From a checkpoint of a small transformer trained on Wikipedia.
Size: 11 layers, 4 heads of 32, MLP 512 tanh GELU, 2.44M parameters.
Architecture: learned positions, tied embeddings, capped logits.
Training: 141M tokens, 4297 steps.
Each number is 128 + 32 x the weight over its row's rms, rounded and kept within 0 to 255. Layers, rows and columns count from 0. The size above them is the row's rms in percent of the matrix's.

# layer 5 attention query, 128x128, rms 0.154, rows 0-31, columns 64-95
size [ 80  88  87  83  80  76  88  87  93  90  93  82  91  85  87  84  90  83  96  96  83  87  92  86  84  87  89  89  86  91  85  78]
[[191 171  52 151 127 110 135 116 179 211 147 181 147  97 118 164 154 173 130 137  83 138 151 170  96 116 152 142  93 186 143  86]
 [ 95 151  96 148 114 110  81 134 169 103 124 128 110 117 215 129 198 152  92 125 159 142 127 107  81  67 138 108 115  40 111 140]
 [175  92 104 126 176  97  65 135 114 114 140 126 158 175  60  85 130 150 183 159 131 145 168 135 118 112 166 118 195 102 150 130]
 [ 88  75 114 173 125 174 123 191  87 159 206 142 114  64  85 107 175 124 108 161  99  73 125  90 127 133 126  82 181 143 137  80]
 [201 153 128 123  65 193 103 204 131 117  95  94  83 102  92 160 145 133  82 158 120 101 117 147 179  97 122 141 146 205  74 111]
 [163 191 157 121 144 114 126 115 117 183  86 136 174 112 163 110 132 150 101 121 142 148 140 118 177 155 116 137 169 129  81 144]
 [154 125 182 106 208 128  91 198 133  93 157  79 192 112  97 134 123  97  95  87  63  91 106 113 150 109 107 128 114  77 141 115]
 [133 103  35 136 130 163 155 100  98 143 133 111 128  78 128 119 110 109 107 135 135 176 107 107 128 118 114 148 159 106  99 138]
 [152 103 100 135 129 172 123  83  86  92 143 118 127 147 111  81 171 122 132 151 107 142  75 129  97 184 102 105  95 116 168 161]
 [108 132 156 107 153 131 176 146 111 147 168  89 103  69 161 131 117 146 151 105 224 108  65 109 142 168  76  48 144  88 142 112]
 [165 187  85 140 104 152 117 137 172  78  68 119 106 110  53 161  65 111  98 132 113 112 109 141 170 151 107 142  86 135 158 127]
 [134  88  80  95 113 138 135 131 106  90 115 130 159 109 181 132 167  66 155 153 157 228  77 139 131 107 100 140 130  88  75  94]
 [109  91 113 146 125 142 140 126 132 145 144 121  79 172 110 113 125 129  35 150 151  97  98 117 160 173 155 137 179 118 150  97]
 [174 142 126 115 128 131 130 110 119 129 172 116 170  91  59 108 166 189 120 135  91 157 128 112 127 105 159  96 102 166  68  85]
 [161 144 154 165 156 146 102  87 102 145 115  92  91 141 158  95 154 139  25  74 125 135 124 140 166 140 128 138  82 160 145 171]
 [179  94 140  94 107 100 164 218 160 139 162 132 134 148  85 152 134 118  77  91 159 180 148 122 136 138 164  54 138 131  70 142]
 [146 130  97 196 128 143  63 106  83  65 195 170 113 118 157 125 123 101 100  72 132 140 171  91  67 147 149  95 139  98 136 122]
 [122 167 136 155 215  86 156 115 130 157  99 127 141 169 127  53 122 105 149 166 101 103  97 113 115  88 144  77 123 124 104 125]
 [167 183 115  77  60 166  83 106 114 143 184 136  77 146 139 122 113 125  92  97 159 187 164  67 122 133 124 101 101 159 135 159]
 [157 152 148 145 135 108  92  67 146 178 175 117  96  79 110  67 129 134 199  86 126  79 128 115  69 163 196 108 132 175  73 148]
 [176 127  91 144 131 130 101  95 149 129 110 128 155 169 199 118  65 130  85 178 152 127 123 150 125  98 179 115 174 117  87 138]
 [151  68 133 157 130 156 113 140 124 149 121  97 174 111 110 133 116 115 134  81 157  97 177  34  73 123 164 126 140 115  86 108]
 [ 76 159 107 148 157 112 138  85 132 134 139 184 119 129  70  94 115 140 108 104 133 136 111 120 119 113 167 144 179  53 178  91]
 [ 66 119 138 172  31 108  63 110  68 109 102 146 155 125 121 101 146 141 119  92 114 182  83 125 150  65  66 106 140 155 103 117]
 [ 91 125 126 112 174 161 178 102 180 137 195 140 102 137  84 138 159 151 137  86 139 149 128  83 131 113  91 113 130 150  99  90]
 [ 84  98 112 136  84 152 160  79  90 145 116 148 121  76 120 155 124 164 114 129  99 181 135 110 101  89 131 112  98  92 154  90]
 [177 149  92 188 101  91 162  80 188  50 129  81 108 122 144 112 161 137 167  95 118 100 136 114 123 145 165 126 159 140 177 147]
 [157 135 119  96 199 169 146  85 150 152 133  71 170 162 152  90 136 146  98 124 157  87 122  96 132 142 131 197 101 155 160  97]
 [186 134 163 146  96 151 143 154 105 178 107 126 125  68 173 146  78 124 145 133 167 133 149 105 101 165 141  83 163 163 158 183]
 [101 131 103 119  89 174 158 163 103 105  90 115 123 177 160 119 151 147 101 118 115 161  75  59  78 212 159 143 120 154 146 153]
 [179  86 107  92 148 111 117 119  90 135 125 102 126 130 109 155 137 199 154 104 189 154  61  88 179 144  88 148  83  96 119 111]
 [147 119 100 116  83 131 167 111 112 177 172 170 109 120 148 120 161 143  96 150 117 145 106 107 117 110  51 151 181 166 111 121]]
# layer 5 attention key, 128x128, rms 0.147, rows 0-31, columns 64-95
size [ 87  89  92  93  87  83  85  90 102  95  98  88  91 100  92  94  90  87  89  96  86  90  87  86  96  94  88  95  92  92  86  89]
[[111 102 132  84  57 124 148 139 179 165 168 160 105 118 143 116 145 190 109 137  62 163 147 126 124 110 144 109 124 221 154  94]
 [169 182  85  94  88 109 123 118 144 175 169 161 104 122 190 113 149 107 117 125 162 171 131 124  60 105 130  97  94 130 136 132]
 [132 136 118 110 134  51 149 100 158 100 101 187 124 109 135 107 143 130 114 146 140 160 144 126 103 121 109 118 121  89 132 121]
 [ 75 126 162 161 176 142 136  49 126 125 155 129 179 116 187 129 107 150  95 125 141 105 191 153 142 125 124 115 111 137  86 125]
 [157 181 129 194  52 144 135 161  74 160 118 136  80 118  90 131 135  70 118 162 151 105 158 188 123 145 113 184 109 122 123 128]
 [118 150 110 106 131  74 161 122 142 122  76 135 101  47 137 105 150 140 126 197 213 138 186 106 135 125 135 134 151 124  60 135]
 [129  85 185 130 175 124  76 162 150 130 130 150 223 115  96 111 117  99 122 119 111 117 129 164 144 131 135 114 124  96 149  69]
 [163 189 126 100 169 151  97 107 142 113 130 171 179 125 137 157 113 179 130 132 110 181 100  66 122  66 159 170 134  59 107 141]
 [137 161 129 150 114 132  96  43 107 123 170 136 124 113 178  89 177 122 107  86 172 138 162 141  87 132 208 138 113 147  56 150]
 [ 97 153 128 116 151 143 229 110 129 164 116 123 100 113 158 140  75 136 140  92 157 105 128  71  98  57 153 126 175 147  83 138]
 [107 103 133 183 128 160 104 163 153 122 147 125 114 150 149 157 158 119 110 114 135 159 166 162 129 106 130  92 102 115 171 130]
 [158 114 101  78 141 173 166 135  76 111 151 164 142 166 143  49 109 121 129  60  79 147 114 109 161  83  56 117  95 133 103 105]
 [131 162 126 127 135 136 103 106 146  86 151 112 160  98 111  80 106  36 217 161 122 148 159 136 117 145 197 147 144 180 103 102]
 [131 114 111 114 140 132 169 134 118 184 122 144 102 106  96  85 174 120 147 130 109 120 140 146  82 145 137 120  68 116 132 116]
 [237 132 132 103 158  89 125 126 136 109 150 119 146 114 126 120 127 148 107 149 125 126 155 155 126 102 142 158 158 160 170 134]
 [119 102  86 148 194  73 166 174 109 200 116 186 106 162 173 147 138 198 109 125 103 147 119 137 187  81 143 114 127 101 117  85]
 [101 106 131 169 118 204  91  85 159  98 154 143 159 160 166  75 103 145 207 127 183 142 147 115 140 148 135 104 132 101 112 144]
 [143 145 122 124 171 190 130 145 110  97 156 178  90  79  93 117 100  91 151 137 154 124 118 151 125 183 127 177 121 175  66  64]
 [138 188  79 129 104 139  83 106 138 146 113 111  72 122 168  96 113 144  93 173 102 140  99 130 125  88  84  72  92 140 112  57]
 [177  97 130 152 148 102 142 113 188 142 174 106 111  86 141  97 121 117 135  38 134 159 169  85 151 102 200  75 117 108 121 189]
 [116 128  70 135 134 146 188 171  82 108 131 128 101  93 108 152  28 150 136 138 103 221  81 141 140  67 103 172 130 139  97 188]
 [160  75 142 163 158  81 104 121 145  84 187 127 112 143 160 113 132  83 125 158 147  41 194 128  80 185 171 108 148 104 155 108]
 [154 127 138 129 134 121  73  75 117  78 139 144 191 150 136 103 148 105 136 118 146 167 117 131 173  56 198  67 145 141 116 191]
 [122 146 135 111 119  90  95  63 136 150 127 131 128  92 149 102 133 150 119 133 144 141 151 120 182 140 136 127 176 115 102 148]
 [118 132 144 110 166 103 129  67 130 140 108 112 146  55 120 108 118 132 157  99 135 157  69 185 158 130 150 118 123 119 112 156]
 [101  85 140  92  99 134 130 112 130  86 127 146 137 197  42  76 141  88  94 174 127 157 121  94 111 107  49 185 168 163 152 136]
 [ 79 150 140 119 117  58 109 150 138 136 189 146 118 189 147  91 113 130  89 138 196  78 110 137 130 152 177  75 166 147  87 145]
 [ 87  95 143 127 149 123 120 151 146 138 123  71 138 130 104 166 187 121 103  86 141  91 142 138  92 146 124 145 108 126 167 184]
 [136 124 164 142  87 132  97 179 126 120  63 153 160  81 200 122 147 115 144 180 172 157 161 105 103 161  92 149 119 131 110 100]
 [103 212  89 205 128 186 121  96  97 159 158 108 154 191  94  61 123 133 137 169  95  91 175 111  78 135 116 173 141 103 136 114]
 [100 105  92  89 104  79 126 146  92 154  56 129 109 142  74 140 142 126  99  58 123 174 143 154 168 174 125 137 133 111  80 182]
 [116 148  71 115 138 116 130 127  64 133 117 173 126 124  96 145 146  82  99 122 143 143 103 135 111 178  97 159 140 175 192 131]]
# layer 5 attention value, 128x128, rms 0.133, rows 0-14, columns 64-95
size [ 90  98 101  98 102  97  97 101 105  98  96  93 105  87  91]
[[ 99 123  72 128 127 140 132 171 148 124 151 144 135  79 157 157 137 197  94 170 195 122  97 102 153 100  94  96 159 140 109 147]
 [124 103  99 184 121 101  96 173 105 125 145 115 126  99 146 106 158 120 155 151 147 164 132 165 112 115  87 139 148 170 138 134]
 [173 149 176 104 104 144 101 109  68 118 148  33 126 161 142 166 129 138 137 136 120  83 145 118 121 165  71 138 184 127 104 127]
 [165 101  92 171 111 105 146 113 148  98 117 159 156 149  81 163 126 102 192  96 138 145  91 138 118  71 163 148 124 119 119 148]
 [130 127  97 109 126  78 166  76 155  88 148 118 100 114 122 127 104 104  70 124 125 157 124 179  50 121 114 157 137 145 153 102]
 [122 186 111 118 142 159 136 103  90  87 153 106  32 100 128 101 118 144 159  63 178  69 110 113 103 183 178 200 129 147 130 194]
 [117  87 112 146  63 184 153 143 143 148 141 178 133 122 149 140 141  84 139 106 168 123 125 106 170 180 171 114 106 125 156  90]
 [117 124 132 205  59 118 173 147 138 148 162 196 129 134  85 118 149 150 144 104 112 146 111 149 145 128  76  86 104 170  55 152]
 [144 131 147 158 147 135 100 171 182 153 137 128 112  96 135 157 126  97  80 179 109  91 134 145 148 147 188 189 168 116 154 138]
 [139 180 144 122 173 155 113 145 100 125  92 114 101 131 139 103 133 102  86 125 169  95 139 121 110 131 157 113 163 205 132 114]
 [143 182 146  66 149 139 169  87 120 120 167  73 152 114 146 120 140 123  95 151 112  88 149 116 119 175 143 176 143  72 156  99]
 [110  76 150 133  75 155 111 151 109 108  89 132 161 171 115 180 127 136 179 158 144 185 153  67 118 187 150  87 118 136 174 126]
 [102 104 140  99 110 163 184 122 133 172 152 134 164 193 226 124  65 107 120 158 141 141  97 141  66 101 111 121 148 181 145 122]
 [159  78 103 160 110 125 177 119 118 103 141 144 139 137 101 104  92  98 122 109  64  77 121  60 153 178 146 105 133 112 162 159]
 [123 119 110  94 135  97 127 131 110 181 153 170 169 151 181 102 137 153 152  94 143 105 151 137 155  94  55 188 143 103 111  99]]
# layer 5 attention output (transposed), 128x128, rms 0.112, rows 0-13, columns 64-95
size [ 94  96  95 101 102  97  96 104 106  97  96  93 104  97]
[[186 108 114 107 162 108 101 163 101  78 111 124  93 172 100 122 128  75 201  77 126 148 123 116  88 141 159 153 138  97 145 165]
 [132 121 146 140 128 146 100 164 164 141 119 152 135 153  59 150  93 103 113 100 143  59 118  71 121 170 175  98 111  49 114  93]
 [147 122 105  96 120  93 125  93 134 142  55 150 157 111 127  99 209 167 156 123 140 147 147 140 140  98 148  54 138 131 160 138]
 [ 69 161  95  89 133 200 140 148 170 169 148 192  75 178 158 121 125  78 127 133 146  88 155 141 151 159 105 111 127  80 119 110]
 [147  99 162 169  99 166  78 189 152 120 126 119 150 130 112 150 135  85 135 131 130 145 142 101 148 123 155  94 139  99 144 110]
 [ 95 107 136 119 149  74 152 143 128 161 170 137 173 122 129 107 175  96 105 156  92  85 111 127 136  61 172 126 148 121 118 119]
 [133 160 117 116 119  68 131 165 141 118 157  99 136 176 121  95 157 129  97  69 117 150 167 159 134 124 159 157 125 125 102  96]
 [174 135 160 100 171 166 149 193 120 119 132 105 172 149  95 121 142 135 104  67 141 112 159 142 121 156 176 214 130 130 198 129]
 [ 75 108 167 160 120 121 179  60 118 133 125 108 117 140 129 133 128 127 182  60 111 106  88 128  86 130 116 112 102 131 130 140]
 [120  74 132 130  89 111 166 100 133 106 173 109 143  82 155 122 134 127 202 142 185 134 168  93 139 154 136  88 141 104 148 105]
 [119 101  74 154 142  89 114 120 172 152 110 193  95 129 127 105  83  82 191  98 137 118 140 204 127  89 122 131 150 102 109 110]
 [184 133 143 136 110 106 162 135 149 158 171 125 141  72 175 161 170 147  64 112 101 179  63 120 151  66 114 126  89 110 146 158]
 [134 161 164 115  83 117  77 113 103 133 148 135 120 109 137  93 171 145 105 132 162 105 155  26 163 126  87 142 153 108 117 167]
 [160  87 148  76 103 109 128 152  92 184  76 126 131 153 114 119 130 136 105 185 112 120 105 128 161  91 174  79  85  81 136 132]]